Weights of a small GPT-style language model, trained from scratch on English Wikipedia: 6 heads of 128.
Each number is 50 + 15 x the weight over the matrix's rms, rounded and kept within 0 to 99. Layers, rows and columns count from 0.

# up: layer 5 MLP up, 2048x768, rms 0.0321, rows 1768-1771, columns 0-127
# down: layer 5 MLP down (transposed), 2048x768, rms 0.0321, rows 1768-1771, columns 0-127
# gate: layer 5 MLP gate, 2048x768, rms 0.0321, rows 1769-1771, columns 0-127
up1768:33 49 39 70 48 39 38 56 72 44 78 77 60 64 23 48 53 39 40 45 54 43 42 45 62 51 29 63 69 45 31 75 32 56 83 45 85 24 48 53 28 33 45 57 47 72 41 75 49 57 78 56 52 51 58 26 51 68 74 30 48 52 69 55 55 42 48 52 61 51 48 48 61 19 36 68 67 61 43 56 40 66 43 46 37 70 00 72 80 49 55 65 57 43 63 51 62 26 54 47 52 51 42 16 50 55 57 65 54 52 29 43 54 39 20 51 63 22 73 47 54 54 45 46 58 69 28 53
down1768:41 20 46 63 43 61 56 55 35 12 63 42 21 42 47 60 38 65 61 22 63 44 67 64 66 82 41 47 51 61 57 31 99 32 44 63 47 45 60 40 40 43 67 41 44 21 62 71 72 34 48 44 32 53 73 62 37 41 55 95 40 76 31 72 66 42 61 51 56 36 45 43 60 75 42 51 34 89 51 63 35 29 27 53 45 58 66 60 49 55 40 56 43 64 68 52 44 61 53 58 57 33 53 29 55 48 46 26 45 65 68 57 50 63 52 59 51 66 38 44 69 72 20 40 41 43 57 52
gate1769:40 43 59 67 56 75 51 56 44 53 20 33 33 23 78 26 46 39 70 54 18 33 70 53 79 62 59 43 35 57 38 77 60 81 47 84 37 40 61 59 60 74 34 67 22 30 40 60 66 28 81 49 44 50 70 52 47 57 59 55 38 52 50 19 32 52 63 59 49 58 37 39 17 36 39 46 35 72 61 39 43 59 59 46 43 62 38 45 38 56 63 41 57 71 47 57 70 43 47 83 41 60 65 41 83 41 47 34 35 52 74 42 42 56 69 70 50 53 49 65 50 37 47 45 50 42 59 43
up1769:44 37 46 55 32 55 53 57 76 44 63 44 40 34 76 58 64 54 50 78 66 37 51 42 25 68 54 42 59 40 47 49 33 92 44 48 51 47 58 76 79 82 38 25 57 45 34 36 47 34 48 55 38 97 81 37 55 63 47 58 48 23 31 52 32 72 53 63 11 51 11 50 82 73 56 50 61 74 41 47 30 46 66 65 34 52 44 62 40 73 41 58 62 60 53 69 72 64 58 68 31 63 60 47 51 63 58 41 52 37 39 69 63 72 45 49 65 46 40 48 25 51 25 54 34 41 57 57
down1769:33 40 48 52 31 52 73 55 51 32 39 39 39 55 84 50 44 42 80 58 56 46 72 36 25 65 42 29 73 63 40 64 46 49 36 57 39 56 76 20 48 47 44 69 74 43 54 25 67 37 33 54 71 46 48 76 51 24 57 60 30 90 53 46 35 41 61 46 52 36 51 55 44 33 35 42 48 69 51 34 34 45 44 46 62 57 60 75 42 50 49 27 83 66 54 47 57 49 61 46 48 75 33 73 29 22 51 48 43 45 58 57 37 54 76 51 65 43 33 55 51 46 52 36 64 51 46 57
gate1770:57 45 38 52 41 55 45 67 32 55 49 55 45 35 41 45 18 38 40 57 51 31 56 48 56 56 63 30 35 58 33 61 32 29 51 23 50 43 39 64 61 42 50 48 72 57 37 58 49 76 30 31 35 46 46 66 73 50 61 29 36 31 43 63 54 20 49 44 54 38 46 54 71 33 52 56 48 76 79 38 30 45 33 52 27 51 62 77 42 59 57 52 58 46 57 36 61 43 50 45 48 24 64 40 68 42 59 35 47 50 43 40 23 42 49 41 53 59 47 38 59 72 37 32 67 46 60 52
up1770:42 61 64 76 75 49 32 40 39 55 42 33 51 61 34 67 20 13 44 65 47 42 52 45 49 52 41 35 71 59 61 67 47 53 50 61 37 19 52 49 57 28 58 57 39 68 32 75 44 49 32 55 81 24 43 38 52 48 61 40 72 39 66 61 60 17 50 32 36 81 40 45 59 56 67 49 65 75 50 45 55 79 69 34 50 42 46 35 49 48 70 45 47 39 48 32 63 48 41 44 38 47 40 48 52 62 66 53 39 53 59 47 09 56 59 17 36 59 38 33 36 56 08 17 64 32 25 43
down1770:69 16 48 72 28 43 71 65 36 28 44 55 56 53 57 44 28 34 59 65 32 31 47 34 33 68 46 33 79 54 36 43 52 61 39 70 60 73 50 46 41 60 65 65 30 83 35 46 38 20 19 52 46 34 51 58 52 44 45 56 50 63 55 72 30 34 57 47 72 56 55 55 54 60 57 57 47 42 52 65 62 49 44 46 32 32 47 62 64 54 53 68 50 27 55 58 18 46 20 46 21 48 70 58 68 41 61 49 39 72 49 53 53 41 57 46 50 36 23 45 38 86 57 33 52 45 65 33
gate1771:53 56 60 71 61 20 58 58 66 34 61 59 44 77 36 44 68 47 63 38 37 90 62 83 58 45 80 25 44 34 52 49 53 63 20 48 30 32 52 62 61 30 59 50 11 45 67 61 40 78 49 43 35 60 50 52 31 21 66 54 45 39 59 64 51 36 31 60 63 55 52 36 45 63 42 52 47 53 66 48 04 75 42 75 75 61 46 67 49 60 51 51 29 41 52 40 44 56 38 74 50 73 46 49 61 47 72 60 83 50 29 37 44 29 52 53 44 61 56 44 58 66 65 64 38 49 28 47
up1771:56 63 60 45 69 42 44 39 39 57 84 48 38 43 68 62 43 40 63 43 57 69 34 54 50 61 41 29 48 56 39 46 49 28 43 32 47 23 76 39 22 17 54 61 40 56 49 58 62 43 63 46 53 58 40 43 62 61 68 49 59 51 48 50 48 55 38 41 62 62 35 70 66 47 49 75 40 61 47 40 62 31 48 76 61 58 43 47 32 62 41 74 63 79 62 47 39 77 74 41 40 61 46 18 69 18 08 65 69 49 28 36 51 25 52 56 63 31 70 36 47 34 57 47 40 47 66 18
down1771:75 48 47 66 42 32 42 66 57 39 52 34 50 50 51 54 51 41 61 69 45 72 55 54 41 49 62 62 32 28 45 42 49 65 48 59 36 81 48 37 59 60 37 65 37 07 42 37 59 84 42 56 52 48 54 43 68 43 51 66 26 24 49 34 52 47 36 58 31 71 57 83 48 27 60 39 31 48 51 34 44 52 38 72 57 49 46 64 62 79 28 33 20 49 53 57 39 58 48 45 53 53 31 74 36 75 76 49 33 53 39 53 54 18 46 54 70 31 50 47 44 37 54 36 44 35 53 68